Weights of a small GPT-style language model, trained from scratch on English Wikipedia: 8 layers, MLP 576 GELU.
Each number is 128 + 24 x the weight over its row's rms, rounded and kept within 0 to 255. Layers, rows and columns count from 0. Numbers have three digits each. The size before them is the row's rms in percent of the matrix's.

# layer 2 attention query, 192x192, rms 0.0464, rows 191, columns 0-191
094:143103129105134127097157149117127088114157164139133122126130115158099180112159146103191113126137117054128135113106191154159105154124164119166094117142134132071117095093118105118097104143126109093137111110125137104121186143086127102156078125106137119111103121158135120131098126111088100111127079106114147158168129116094125095159102157143112157158146159150136131150101152131114095142142136121122117104096156120117123104117127172106113130093164135132133153151085144128106119109151112099098144148108100130117104146121172118099126118099112087083132107132148131126099114136138129137
# layer 2 attention key, 64x192, rms 0.0468, rows 63, columns 0-191
101:128128126163138107108134119126112130129176160118092163101138125141135070096141142131097136145143172129143128144150118145089094096136098134140169091105107105138178144128156134097160141167073128131116130173163177106114127108079111122141127114087155087179159171146137134087093096090138121139171109120087138135114138162120123126101101085138104126108142111147100160100129140097135126151117112125119125116137119084112119104124100127111105115126145140113123146146135081126118145134212122126124131131140133102104155164154117139076093120138129120168151144106122103107146114128145117160
# layer 2 attention value, 64x192, rms 0.0427, rows 0-17, columns 0-191
109:125115128150144079123096137120134139167161102187143148151092148146103155094165131105143141139112133122132134177106170111132087134154124114111107151148113090165127129133133110123126130122151098113110129168116147163145120173128097162116126111115071111127146128143091169136146124122165146133136097112181167116118130118180122140104122121133092170138126177136135160124158058075171109093107089176099105147105132099136069113148116172118132090117127124155126119132163114117106119121155153143129118129099121147120120111149143122150122129091163158146138115116156125153131126143121098123
096:150131112121112124138087136157122140170146124093118115190139167155087124124104129131163152158158162142127191149141093119100131143102109128134145095127121115079103111122121099148108077126112091108235157077116110166147118108110117138166112106100158128134122156161121119129132171090132117147143116127133145178108144140132139140144144128156119087103124138136125105122154116093100127093098151163105117122096090148119102107114106104116113092174119154135133122137112123111109137110139116121101137110119146108088098134115092132125139145129083120080095125114106144110115132118153110120
108:115087143119149116119108147100148141083111156106141108166123149133084177087100132123130096119092126112102124134143129101130146149160083143148143161109113131123123087169117107074096133118115178158130118129138139148118107089114169115143153113124126122144110102128128150131079140120128095101121124100142146131133148138116085146101089120089085160117153157122079136130118083102136136101115135108160098104157145135139130086108113079147145147127173169148057134127158178138146140142126160100162108117127129165105125116134109112119110114127134135152179133095104119075136129154131124151
101:126127130137133143153118125118110147133158096136096121121069102094132145134110092153107191132099136105155174144098132110077119142156123177134116104143109115128136143170119139094100154146100130175155138141124136118121131143167133130135150128096092184090092136134132108151129154135133149109154103156136119162127148105144137122142109095151122120114140132128135113112094108153147135153120091117096141152126092105147132121130164151139136140108125100147127112157115115076141116153141120124105143103173098134117112152148168070183130133108071108157111179106119163131097169131100106062
092:136135134075114153074135108140162152158150135142109108126125113147115120125133145122118122131103132164120129126123156120071133190146136087122140112133096158103082164076113174176119131103111102115159108097100158174141163134134108131119151109154145118145147151186099121111146121131088133114104112151116099122133122118104153140100172123091170123117099109123151165150098088160154136117099137147114143135109121126118163137138099107144166132191142174144126136133135094102131148098147105164113147126155121148151159172142114122074128159126097158145147116158147145114090123127112125127
098:111103159113135145143120115137172120124141100136133171129077142125149118159112150088168132167131177121132099137156147149161143112115145177122117152186119104135067192104144149094081145129145105111155150139162127130092117157151098167126099094137150137145152157144128104100145144105119125132100137116121106087141101117132144130117109139189137176126123129136148095125126145150139119143135116123142151163121127156128140109160101129123085152128120123076168131127122144119167175143140094119130142159084125134125182160081111115109145121156164154118068120151137133141130125146132130142
097:116161117155134153119103133053170143122147102143114141155155108106107130165120132125109075174142133162135153144106154095110106113096121079144135058160116143104104118142110107120128180159150098069163108122098132111134116134157133094164119138145135120138149126136153157120114163149112101146096154116147116148144133177103113106142124158084127101135144115156146151137152124130102168162127118122150153164102125133163109142091121095089152117122155157132143151115133098110142182102107157109138153127079139104109134105122110129112125112123153113089134147103138091104160145162110142133
096:119090107075110118139120137147121131174098129134148123107112163119092141130093150143109104167158142130119114163176118141152165139086129116145131150154127111109131144152120122156124175124141152105149098136103137094138116113132143146116139113148171145134144127158151158134132082143133095180130161124087146118117151114117142077123114124091172136155106133113105149096116152136105122104169097185169135096129149119124131146076140123117131105164168114092067133149115162176113155129095089100136133167127124145171093142149149126165143087125128140123151139139086127122124140164095144118
095:108121174144108147136092078146119116098177122090119177119097184108126148098179114124137120091106112145129123127138144108078106141122137150141125143143116133153126118103136129124134128160179154109110115117117100183081124170099130098092171107126143115091092107109084136126118132092095099120155166131124106154166091136116109111103160151128149118129141120118104148127118145161149114132107102135130119159128145136097113171103123109104138110119095198092129165129104149112161138143152129143116119085159145133080135126152101117144129114118092135147126115131143093075101131097158125131
101:155134122133103176165131146133130118144133160111112121098154105116151128144101135130167126139174147139125099118175144156099188148105156127121184137132086131135114127115117091160129108112145150141143131121141083159098125130168133178135149154136141156140072114094134158138103125132163104121135122145103141155139128074124084131131141093167127098143166133132163116114126106120135177154092086127103146127142109141104117112108128114147134148150152133104108121122104125133070159101137090117120150189100096111099095109127079128166122122166131136117115167102113135182128110127147112093
105:131170155125135116119109080150130172171127144108125109106136085077132127107150131141125127169147073157125135122098131105142163157123122142116120122107158109150111093124127166147180133089132103145149127166112139141100180128144136136162133121102146101111090104173151146117112140161137158127107130121136126141128126131100147140142141111137121174119113155097115121166170134135077091119126139134141102120118116124088144169126131095170138126094152099115146081194117111128126145127098098073103183143131156137106158123141080109185118120110183144108108130137128127105154146131125122139
103:147068148117148150149114099123059122132152145114112121113161095100156143100139114118122167151126110115129124119144122144163108153170135182150103098144109128128133092168122127145162074097107128144138097093175132113113141131105097169151125112133142200135127130124169113142114121111112129153178122100142090123128125150099185103145139097130128157147158139114122150112142112087121127161084144145147094097093159108170134119150144115128146145141134146119155163094150123112163129154202120149092115126136121108167122113140102123130152142125113116115102152170110142126146126141131106104
103:123112147098132085120123098131116159140140158099158163123112117162092116166116092117088055120163132106108124121132147088135138155148102125115101089083094134099127137130145138138147079091087129102117125101137131129107146137144125110148118113129132123118148169099097113053097129121141124151175153167161085116148089147103131157112132161140135123106141192137118133116121105147129156146128125112128162130120141142115058152160128154154118106172166119109111154145130121101152114110138118092145137117120137130112127119119128106094122147122168107129081102095192111142139108133129126104
097:117151139121135135134124145149140113146115094113159134149146091111092135130134153125103199148107152116150114155159171120148112142157146137141119096084163067103108146081117131190131145127119117147138119117166098122135156091114116115119107096167147107110118106116112103211188141160145114161118107127141105101128101075144158151134141126145115128136123129118109148158129186125117132149136166138118100146127088110122100149149143185125126130131127172126158148120153129094153107135123154106111091156130117135081126152133111149118110099126126137139134146096106093140141103150183111127
091:154124103106126109116152169128139148176138077131105097066090106124093108144128132106146106100127125106113133112110114103117171135130170139157119120096101159145156125149169101087115095133114123126102143155155123128117082134145109187094148088109146146139150084153132142080101140116108186109103126139133128166156131134131148118122151129152131096118134179134157141171127078125142147184158143110167165128139138161107134090111143114131134124143110141170113081143147139099120124093127157154099123128114138128122081161080110132091142102155166106117129139142125127106124122126138109117
104:114137122168104129099169094184121139171135174101114119148085122120104123164145111147158113109094167130111116145107139106123126122118118107112116130103127128107096150103126080148099143097120113163105149138103166153076125080094105170145100120082089126167140175155129164142113139116118122108127108123116132128120164106091144142099114089167149150143092130118120141179096161119144136136092094124122139103118140132144126159151118106118111119104103109123153095067097105125109087137163108164165099141148152122144134108122111145159152112139137152123099126123115117073090145153119144127
098:137127140114124151135112093151113118162108123115128118148105141109110153188149112189181133161138119119121150140114126147127152135126139124146083080100148157154130152115103151114134170134131123084140155102140126117110148138122107168106164099089073157101109108168128151095122136170152141119118107095134159143100100100109159120135076173141095155146103149139119137098146154141113106110176153113143109129088184123113155146147109159125149123113099083141127130115084166098147137146120151124124142146205136088136116137137159093094157138139130102156149136130126114131110134128117109147
104:154098105141127125138143155126134126097166127118084142104117120105107096141119113136152155184162131097118171133164115172123149069087119099157174124133138117105117142164126091149123105136131155174127172117120111128130131159107097164148172134096115106129144100127101130077169156126094106152138125129074166143091135117137148148132103134092113133145106119124166132137128112161126102123124120092140132159103135122127171129135146108146070141169122147169127112140106135154148124104123172130119169087099097109135122131127108107160094112111131120140133177086109181132157120133137104156
# layer 2 attention output (transposed), 192x192, rms 0.0418, rows 0-17,64-81,128-144, columns 0-191
085:104131107168125117104124102131114124104113149096123110132156120142155103151108129127129080108130145123068113097132113091146097135117158127072116164131180129174149152101129111087124122099128088181105187107128154136152114152127129082136126132150144141086104107107098158152142088137099137126151143171140117154131146136133134105137101145130105121113091113095118072143117094138158131120096113125165146130119170105122142115143149161159123155116078185133127168137134169096121110115168156138155136136097155109128124147161113121165157134108091155141171089120144109120136130143136112147
093:119140133091088077154147108114177154146086178125103139122168163073142132116144150088115154123142133117111095093145115115138144129115106124106102109141124152159171168118127148121136119173131121127150113157130094122158106126114113100091121118102145122113116147097082110124149181141095126153151151094142112111118141107113072129132141154171168108094116155100150126152138138105167119110144134106132171137170135122155107111141169106065118162114111166127151137097102139098149124117082126146121121139123118102153137137117115163157155114107121105101099112141113082134118116141144179115
088:104171151126107141126141089119124093099100137174097119079100115119132127123147129133142104110070126122183112086104124091142122106106149113130123109104095143162124136116108107148131165107143138131147164148159115091154159151154145141193154136085102134141097151151112139110141112135145155143153118120146118130119130161149095138107138137150157144139134125116168138139099141092121122153107166128131130149114118092110114105118154136070129104169145154131129181123128077121136167118122132095085126146155171106123090124088134130096134162110176106139147131127130115104158116122161178071
093:104148091122087120132119117076135167084126133116127097114092113117112107138095170110177123131127123156146104103092132155153125099134080132121125115149122103136115155108136105107114107172126131135148105167112145116161130142162147114100127134095096129137124097049148113107158193175140131142147121186175153130127094155143113137135176143126179139110086141136127151116126101147157099122155170112151151112096172092152133130115120161080122135162119143128122149126158145121139098116097115135137093133086126111126110131127119137158148169134145126143122130089147100157132156113149111140
095:095118122190128131131139166104138104119108120127113152121137114127134131102103145136109137122127076147118163128109148114139116114129196107053148158134139144180114133124065109128114101110113112149112139082087140135142097159140157139155117084144089148145143144125158134174130118133125134094145147128113112131163106150133120133121112160109105139110147115148106109090118121134169139102093126118132118110118141157140160140179124141146155088101166131139082141140107119095138105166144149113159140096112137102162133106171117178095174130097094107134159107162099150086112122130111127159
104:106142108119126123157134131131080141148143123119141126150134165087140138157122141127116149183131136118119106088142143142127079161176129103130108099159146131129119122078171136117110089105130111153097117104110159176113130090148140094122115091107131141133083163130117128120122138114098106099162093134130176128206138114137127133131139139140158112070113099099126116141140122153122130159114163066136122156132145127128107125124144145133132124157153120141090095124170126119154079100152145179119158112125121124089107112097134101097101133196126177139094147145139121138140096157153118125
104:105137125113120145147141130142122111131127083149134101098125159170133131085145108128077118132110133173161128111162116119127106157104165125114123129117101133143128139094119098137185127106126075118116174157152124107178164106118141147164132142074164086118166151095127123118145109146105122119160100128116126108159125132123106110140096114101122163118130126141144099128167110141122124086103126098116104108119087112111149090188156139132107160177157126130148132118077083133115134126140120128101170147125170074167123151115127156091148149104175155151173118123116114126106108115153144118
072:135135119110088102124095139111146127119076133101144133142157115107086187142138099119169111102138161141114131127124104121111125123119094168133151114106127102156137151140081144107121112132139157160210121172126139148140129099145140096093133098186118149136146138070112114141128142151131153109095120135143109109091083111111156139128131160160104133140127158119186133123120123163122152100116137191143136091156078125157139131108153102170126104091086130142150119095143156102158105120119124111142133145134157113145104128119124164123092171105127127132146126160096089118119110141100132148
104:130093132124069133161085085116128158148112093157068125104109117115126085134155120092133139103122109147163085095146105126146144104128096134138132121130109106149159168115140141094154159129147138112147124159142116125098131098103136161107157116090132110161098123116128131090150157151125105171153095133158145141127149143130115134157180121144159135132120156090140146160092129129168098152148185122133121157151132102106070130097164130129098167149124154106115154130135131153118135121101140082122110125127129098145113149081168157147123162118128091102154127116146116126132112113143158064
086:117187133112094148144103148101123137120136124154112146119131113155140097111114121149128110133130109141227135097085114112106132079122133123100114114101084132101164153110147128129143145168160193149150109124185105127136077141145142129144121086106133097109123149092100154130171141141108124125147086122113110109136141164132105140109155159073128116130113136141147148117119127148133088123081156139130167112104155105118132120120187160092130189118143145110115115156085148132146141124122149128078139106157153098158132133128118156141138139117091121102139122120125113113129098128146162140
101:124121151155117125098162173124128094119144173149123178136160150091111173150159154127155110100133174135085110128130162127136142149135127148082120127115133104167140148104115109112123127133095087142127113101102095178131139139135148099084108108170145127122160136097097141133120166122150105152126135129105095127119096088112107132089150136108086155120105111134131108142152118165166142090113082107124122096162146133159135144141169092128104153154144180111147070126096125100102078146152123122141130099107174114131101108150124156138183108123114143139138138145127133116100129109155135159
102:114109114113104111145115128124141149113124168116158094128123100124140110145117111087115100103129145114116123117144134088134129110143105129113138133139114137163100152097112192096131148180178146110125112137151157144110126137143099132077116143107123150144095134130120156102158157161141125169149108188161115159129105128106120123147151110175153100114135133081127162174131130129150129128120136132133127170180122131134072119120146132099089162145120147119133144148160175108173121135071135103121093131105064121123124142085141105154140134131150123121168104101164084141089154126072121119
094:136156150129101130157092106094121136126099116144089107075131140123103078118143099136151115154137109135173112095138136095143161110167155128167151135155112122130127179125138139133129132128130119132139120147105163161107183132130157123114130137104167116097096152089118100081126108153146098119152071107132170149140153110141106107114163157127148117121109110121131103135124135097120091128148149103089186102110137105110110109082133148134091197121128167149112150118145193098143146128100116130116127166101146100151140154116172132128133120136123144107136093106159150085161110108128144137
092:139133154111122138175108093156087132112114127115148116140192141120113135149153126122138105132138115120130112140164104149127135145134111086115133093136143130099132134122170194104129128109156080081147134127149142107130128145142109128102105141117166122169094156120078111101160110157121129138174133137112097128099161108123127132150091095142117111061145107087143124129174156129134095158118140128137118135147152147103132125151156134164110100136109147090153107114163100081123116175119113130086150095146117153149150071108114129158124124140188138110137121113179118152066121130122130135
085:086110134132145159128105117133142116108126082128153129153171131130134155084127123123194111106114083153154154094076117143106144142115144158118125148099096129091163090157134152159139158100096147143096094118149166111113098109123155150128133150138087108142095106123131126116130140121142128109099100138130136113131134155160129148144129116127115147151110131142120119111093141147098102108158153134156110128119165109106155097087147192119133129078087103091104146164122159128131137133130055102158107133176153143095147142115133140137094101111149156104134146140140149170135116074108151159
107:141118119137116133115106122151139140118134089156134151128172138151120128087169123145118149166119071120116149131163146090132080150104179118140146112092141187145117099107091115118132113117111139128149190126172152065092123138107137138159132125111126106124105176180169128114177056125111114127111126134100121148134122145114125149136117119124128125166130160130125153139122124105115154132095111097153099126127129161087103111093107143118162122125155114108078145172129091135145152140140117131108134109185143125166155110140109102107110161115128089111160117124168147107157121145120109110
095:127123158115102140134114131122149173118151079110174156140158129105087170118130155091119139156127119140161132156118149129110108099114085113127118104121096129111117111115154115119133149094138119148124131109167144096161098120142163166101138103081132138145134158165195151101146107155137104117110154120100092109143158154159118114133129117097121155164124118143141204137135129145131123119161111161153101133128118127107140066118146087139138107152106087072122113172102061127121123134146080150138111121128165100115139097129100145123109127103170135114119122113146141136114143099123163151
093:059149102157100131111141109104125112110136121138117126122104078111124122094120125144084126135117145123145089149153133112124152100138139162137142094107106167143127166116059089110172143172123135093137123085137144136130133140108148118121098112098098158140161140117143164139173179121076174111124142109136151141132123124091089131092140188138160149126138154126140161098112111157138132113111134122131135124132152143149141135130187133052187148125129151141116112143109106157153137143154141141139107099097160105143132130158131144120133116155100098128121094127095140096151110157134159128
081:128123160115092141128151084129108145121085135146132109115116121121164138123108149147162119138137151139087129089118068138107137137068146190135123138093146141128145086184105132114108130146115134163109111121088125111098098099138138111126107134145112170144150120097150102107168112143100171127096123125109131134125156111101119135126120144136142163118159083117123132138140122145150131129131132136125103151198129140118182180121121080114103205154069147149125131109113157147122111136126148128183115137132148129161135129094126155086133146134114140123094123132081130111154143105130135082
097:104127094117137164101143148098107085086108130166156137094117125111159129152161159149141111093124116119132116051111127121129150102134106182113110156135153114112145167143122133120144134131126131154110086117144155075083155172152150141114109127118106097129126127110159085118127131129135123124075167144130111126152162080100156101112086133130096149121172119132098126164096116141120154174133108095138142159151165105155145128122132142134143134125123126121105096115133131119147097193137146177136125160124130109165127103166148146109141106118161113162109132113162120089101178146113110124
104:169128116154114143140148124116093125103113102156127121141156121103106122110136121106106109128178136095124128139177154127144118108101135102125148131158128086142126118092149119166134122144117041113066130084131132119147143162110119120122129156163178091069122095138130109096129129130182118139138140156132132134115120166140140140120109144126136104107120119131151141135146150159139098159118127086075147167148115120131101090181168155126132092109124096135159123127094108119137156144127131157086145158137096124124121110160181119178155120146130116081112134108158130152093133093100095137
086:141147086140115117124144107112118063129098108156128158115122162070133086125131141069161079129144116133084102102114098168163150096120135127166140131122116151133132095131127117151127101157156118140131146122120106127100116153149149128106129122141110120150109117102109127112150098144088124137120147082142163100142103110150139161114154138094134108141156121108141099121166148102128151141106164148118106131145119132157114157133080132142100091162130164091149138130135101101115156151147125159090157152131178108155133113117095141093145144104207117099115074153134109130135127140185135114
107:114155129113152133177132115143088089134099122109107113111121149123162137143161108133149166102130086129099089133140112140154147074110113133153120105138129092135162056195120152063132143147123109137120084137137105117113150105146138109093092139154103159134139123112151115098086162129152132156098146127159140142156170121116092102151086135138110134145147162159122118138142162107143097142178133155154105134140109155118141176099150114123092164099106151134128115103127131117111120187137138148126138135153123101123130103127156141153101102154174097110089167149130140098129136138124130132
101:105152149169091146107118112134130093158178111128105123109147132156106113087117116164093165121137084135122158147138169112154160180138161131112149111140137126105108093136112094134160118098144171138145125105109130112133115128118147142091089133103110142123117102121133152131073134168110186095098150151123130175113133107098130118117141122103116133131187158151136139129136105133128149119160105135146096100060118112134149140125134133130167117125130071145127127143118142143127113165152088106088096110172101130126125080173124152097123104165129126175140135090157146128102127141092122148
114:111089095140093123106116100124078127150108155147136153130127159126128124127131123155153125141110057098099104159142089163145155139148119171184140171130153085134122128146164133100129078099149144185159112092109131124119122133125113132136088119145105097178139135139145086152130133135169109121129169167151174155130101069132132103145158139146141095126164129164075103126098113130109093152147116121122113118129124125110164166149130125100105146128120122102129066115143160120143126128157106173138121131125116168149105119158131130106106133144099110150109107123092159138131131110112110123
075:122137076097130137152153121117137105106125117129138111141103134117150165110140134091151140135108160169160133060089111109128119140109134157123110127054105178113160108102150130125167105159081121176135111125132118151142111135141153107165125139131102085136125121060124152134133140091060151121089132136167095117150092119115123129133112118115137171155082149081148089133113129156122127108079128097139103157138143118139080172134119127148135110094112184152164152128146133127149131088146139147142118141144154113110131103112133117116165150131157133117120150161108134116140119134151141133
095:129097116102121120097140130125155158124167116173175075144141104127123140145108118112120106160135159134144136116086115155153126098132110145101143108111154151175098133131125115113150111125092129158151154149112131080153114139137140104134116141103122094136138133142151112151147111143099122106133133121135146106096136128124154157142148143142133146115136139077131137144153133101124126086124171103096148118126164139126130083149111156127109076128161099093130109169139076117093118118090103148145154110113113181143135128162101149069103182122181095097121096134098104200126159143095139094
098:131107150105121123118093157139099153092119087174182105166102156117112144136098135139136090135130113123113124141116070140129086128127099142116099143123177112154135103103122113087132123183116085123127109143081154100149137105160126137114108112113134137151166109132144051139184101159093154140143118135151163099131145180121148123147156144122175132120135154121113135117134136150153124145165149135160148137159134129092132116080123092135117111086119125130149089091158077116080127120128109151161114102117157148160142141145149105106128178118142123148127140121106137144096132113140115143
087:156106133083148128126102169112138112109119114157119117135093135103158113122113111128160151140120143118111098111123136126109138108093141131152152095113138135128166116169097157104086135137122115126132158132142125125094161123120154114120103143156109154093133105112126083150168126145109143148162121148135101119114159136132123114104088119143154085127132103141150178110103118139169121125123162159099124145113131118149141163124114098163109188181111142123139160082128138173131121166109197151146125109136129099121122149083150134116164134113072121149131179172145134116094070132111170073
099:118161153121150124141154178144158151126113111148156106123108137143136129156146093108156089134143162094116116121107100129081137101130118108080149114094144156151146135129139113097136152124114111138131142183101123114130135132142150119096142134125093096113083138133126084121171130119131148149123142175173157116131133145162123111154095158125106132134118149093126105081102124146127138132119143099131166157182132136099172126103107124119107107135141130152149124098086104075110119107107145154130211138165138145084113136120120090103083137132139180133106129078133096080144131106109125105
092:107131108127133166118131109130108117091047126148126127137184173074135141128134170135148169147130107132174185113090109149162141142096124164135148164161161081116127102133118120106118113130138125112136100114074095148140111140133099118113116137123160145166142065091125174138164116132100156107096089103114149131086143125107133121122178105107145164147139096130124117109120139144138153139172111152124125157147077163090140126111120122134133118114117130136114106093100119139123105136135126160117115127158118096158139125144125120104161122141125142100141120148131169107081155144113088146
102:119169087129087113109162089142119094130146126138113121141132126111139112133127101120084114091115131142175156128109112155177149152134125108128130131152099120114139117145126112143113120119140095139146126152119138140103128149153115165117158122145131120148148089110145126103094125119150145136144156095149142115096157176143114133126133149125153147093108111143136119131118139180084134098110189125140160162114151178147125100133164097082168075109131097195141112139091124184123151127110078101137106152112131148163079161158166081133122098139112097089140148122115154122105150108100149130
094:137130145114123132131143112110110126122145159120153176182141129105162181146136164122149142156078103132136149142157151132150113139088115128143103155166151085110133117115110138142123121162105159115117135125064128167112159111093114059161119131129123124165150086085144130144156117147110122118148129068128154095131157121114096152140103095137130128162105123145131145077099120145097134084155133143117085135159101129138122066149105118124146109121131087108113146152107108159124152111150130104170109135131117120166174148121106105136153113109143139099154132140104162177122139121113106091
088:143132206100174127163107177122144155167146129113149113131170137179154174125135128140131164114151145105127141179156115135109090116092127084092142125147186133164098088125138116163137145132090169070116093115114088107179095125116101112140127136153122135086123145109150104142142168091107116131130120120119132127132113167140093094124115141128115114135144120114131114106166114131115123134154114139144131153134137120120120095117078134121113113138138112099120119138115128104140148113096197168109149137167082135104118093133143109118108128165108111137103146124090123151145114099135107114
088:175142166184146103112107175103109133123195087163129126103157115137140076098129120077100110127133155093148110124182167128124113123187109103094145144112114124137111132125143144138127155131114134141093092111144123121091134134100121104137094147145153067126128158172131081129119084106105135130143121151136140106134144132148124141098101098141121105156126146143137122108121144093124120166114115139126130124126094087146124043112141147117121173117143128100120130137120089116134149112135151148084156150145136171150132164131169139132153086119117155106129122129155153112145102112132120145
106:090116122156144124132086156097108120153086121163124123131126148119105151151116115156194124138123100174094148122108086121136125139139141147109124103146128160152139154133133161068130117117183118115094105107130141105125108114156146105110086114173146157137117149109162105139121123143153132126099148134164102146121103128129120154113158140118114116122159118124106116127132145133158122153136137166138128109099118112127157153121127175182142111136157119106115101125182143056121126169109138136059163137160147138118126107137130176128132161159100127132065116133105069104098105138103102125
100:147111175154166101118132112158128138121160126094148100147130131124102128178128124122125100082161137140079128189147165096155137112169117127098150148178117082194133157121098128089104111110118101098134142127160140149132157137133120122131093140114140119068098111123122118103079083125145088146145106132120148133139154108134117119125135142165113085111113164155133097158127137081123108099127131129152137136092155129129172111149129143139114141130114122135144068106093151110119100136173147097156130116146138092099129154138160122132162123133100096169152126134098124114128116147105137175
111:109130126119133153127127093147143153144132168087150135129173159090075139144135126139110136146152117157124202169103110095106120135109142102125155137112097139137133117133138144142101086100074130195153131119115088157121117144146144115125150108115122135094110128122101178109103131139136172127156138082134185112122104159149129163126159138140133133115114115138088119130137147113099098108125122124090139120123124135106048164126102148144147090081134138121134133103162121140117140108122113119128107083146147148147115075129151150120120078120115111100100184131101127146163106096148120138
121:115124171108115115147076113139138112126147154092112093145096106181147131135104124145137164105102106141146109122127125109138126176134121141136082111104106110137153104139146118098148149122173161143133144123171122102177132084136110182155126133149093139123146138156139132101110096141087134124116100143109146126174140120138148118117121104138106177163138124117121136117116164124120116151151152149125131117105126135113135156072181075130123134131130063149136120120152123115106124155124130113122079093141165125099098172162126141098089113112110122176127139145108106073159098151123187111
110:125140148096081092104125125124130136127115126109175089114104116135100117126116121116094129125150119164128120158137152118128149147152111141120172139171126066153107118142134170133123124102094089099152140160124107117185119118111100116148113146121181113103162127098094127153137159120150124085123102152156110108147135109079124134119143151105117131122119102115169132157161108158156109121108119120096125069125105152122117114124183126115119130105119125185111088128147126132140112145131142110117117112093061158132188116149151188113126132159137120160153145136136129138086098164108167166
103:130124171138092127121157155138172146144113163141127118134124107143085158101097166097110096167087148125130132186132129090067141098145156090096151146136141116158113126148109137145101098135103108138108146141150091123120118130139168119209110128152122158125137110136124135177152125155147131095168111153140146138155123127099158150072129083121128124067123135125124153129133129141148112117114104140076149102133145141144114095159159146112126114124113127135102143095110155097141167103117153129154135128071068110127127101084152133126162148129121108152141107124139111154135104124122103128
115:132110068103115139133139084141106140110127144105123152128107111094135161126140152137162104147139140157114092106111148176090106126114117111192120101082173123167133136125139148147151138142139101156108132112108092122071141153131153060172146103145128123173141147089110129129138146116160120138153115084149152126123109157155102110133114165137132132124104130121117119144121133166138132119132157121107098124156134091169074139176131098131111106181087144139131148137123143134140130076147153157166126154121087104142136101080139137127148162140160144104099118159118160142113122103155111109
098:142162141137161128127089138152136102162167146127133128152148142103102129112065127119127117152158129158163190155122147129113154154134122086099136125157152109088105139117105093135116151091107081117124119098161142109157154137144126174154129179115122156126128127111161119153116156143141148065140107113122128164162128107117141155083118121119096144118138087141159109112112128134108117133167146138146167128130126097124127109126101099135151146129144132113113129172120098080098146151115132045079130114129142098147134128142143103117084090096164104128118140171123096110124089122160119112
123:160155158113102131071121114101104114088102111127147132145143146131103169144113134158112100120138106108117137180105113124114167104128138102101141124169145088094117134135112151107110112116149117077172156083163142123106156160167104181112132113139164160175103108117143143154129075168148153104158121104115111155122141097123143135143141124117137150113143131136153120137102106088122134152147125144159153115139100159156123097180140118171099114129123115076146097162123088135106134197137092083115109123115136128170117147131115174148143132134143098115132124125119112124085131146106130124
109:115083150135175081156071105128170135137129147131111143137111125123089129148160124163140155143153114150120130117118072109079131136145091109135120192101141073133149140106121123159122149163131114153135138114128051144151091094125157113148146144124142119124152120095120143104131175122133123142128105134128147118111152143160112129094165089126130132170124156128106121099114113135131117133117168125111085137118094123122113191091152140123145170132113129124158106146113141147100119098100124129115124094121141105100131145090167153125127122143091089140154171174137114132173101157156135151
099:107143125146127159103098082115108128132141121112097110145125127135179124101129092187103124060090145121162131137093111161174114107101188104115141118117061139139145152137100110134085128124144154126096119109151125162132094149101088135140136099123141131114090140125123169143116150095118098114135117130122115177123172154174099114137119160136161135126114152138147111107155174117130143141097134104160087122151117108142101157170166162084161142123153133099146117160102128140139104114129136111155139132116131073132103136136115141162083118128115106131128154118155107148141097143138166124
104:107127163141080125112164109142148128086086116148152112127109125126162141130162123109070115083101125107097116127151140112100124154097137170087103140123154136127183109154132126126145134092094115076112119116121105132116176138134159123134116086104106138093134118142102137107159128157147117149143118108142107109145148142125121123145146164113095165105088117133169091127144153129125135124129089105127123109218143150095131122129144142127072117130099128137125120109140156115156143128140123093118150162117122123130128138221176167132141108111171109102102124159152118150138119114146147137
104:090098131109112080140144079102125158105124147148154127132124110165110112124142134091076155143124100139141106118129077148141102120113161142132134119097098139136121145117099142118148137147143152110117165076138103136096102093156120130130125116120121116139166180151112189140158142169129092151133126163145138166106147141113113139085109114140150126133105147120152130148114105113112125138085142110161104124138115109140092170108160178088123131128081140114133172129136086177137139078144114130135114113100141133164125135123122177142137119182138110132144104140194122169168133147134137091
105:118150152151160111144082156155128131133137103082137090133114099189096094134131128141104136144117108130118147140112116132110115128165125140127148126101126142157099132130129178124098076143111109154125136107133094108168096101149137103140094134110132112091177176119123109137145140094139103107123112133135124161176133166125150182145116145149109120164142118110145134142140109142115111129080151108121136085090150101096131176148102135124158130094144148099120108138183129085102100104120162084153121113131160135115126141153140155142104139116114091138122189179114102126145124125102188145
099:124117094153164109146114103157147143143137101148141133150134113148080140093140140123113110133122103134093155179164076139134123169145147114083087142099125154132106173118200136137156122164180138135154144114170137137129119155131119133119133112078120136164129197132110105144125119086117096107134141110122142097146148110115135138128142149125134101122129114145126150164129098075078114124106128124141114100123106089163076138132081146120142112136147156101120130193138123114134163101136115152118124139144133111108153104082132101160108116122146101106133159193100111136146115108140111125
125:113139147135120136121111078138125156078090151113124086118121113136143085118096102161094136114141115129109087102122087152137086071122137118173148138100107152144124122137147147132113105127154136107131131116120143103112097079119159161178125117095143100086138168142103131149136122111160108135110125173147093162107109190115121142122081144143122147150139141096147155164136096141143100140106160099128122099144142136109152153135152198080145097102144121129122162138125096135141132116110170153138120130108128147097142100128143160121092141155097150144143147113177116150156127119095166108
094:097149078149143181134170121073134158115106142099146126115080096124123126128160143116170148127109148128107122106130102147146097112091185122157115136127145166145129139119074085095152133159129158137088127164160114115102122168098138149131142121121072105134136132139151108118149105111077142130093163126142160134157099104129104122127123111167122172097105149141094154132139135112158123141123138148140103128160110151152141098135176151114127146113136082152119168122091132122139117134126129140177160106117127120121111129127115096117136164130074147134112085085147131078148147130132091114
108:121093134095147147092097092072148147117106174151119140122104116119117129136103140127146165117153143146115126096101139134151147120116120152191130153091131132169121087185108138148143146139149153145127105138121111089113112119101140133137192103114130132143113129142099161156147123142150130173104149134104120112074123166133141092129119135112130111154161171108118167174122131155132141164136130123092121125104079107134074137121136108137152109159124070155154149122132113181125172150106104119113111095145115088094155090115096111129126159127100125108161126077133118127139136127107134100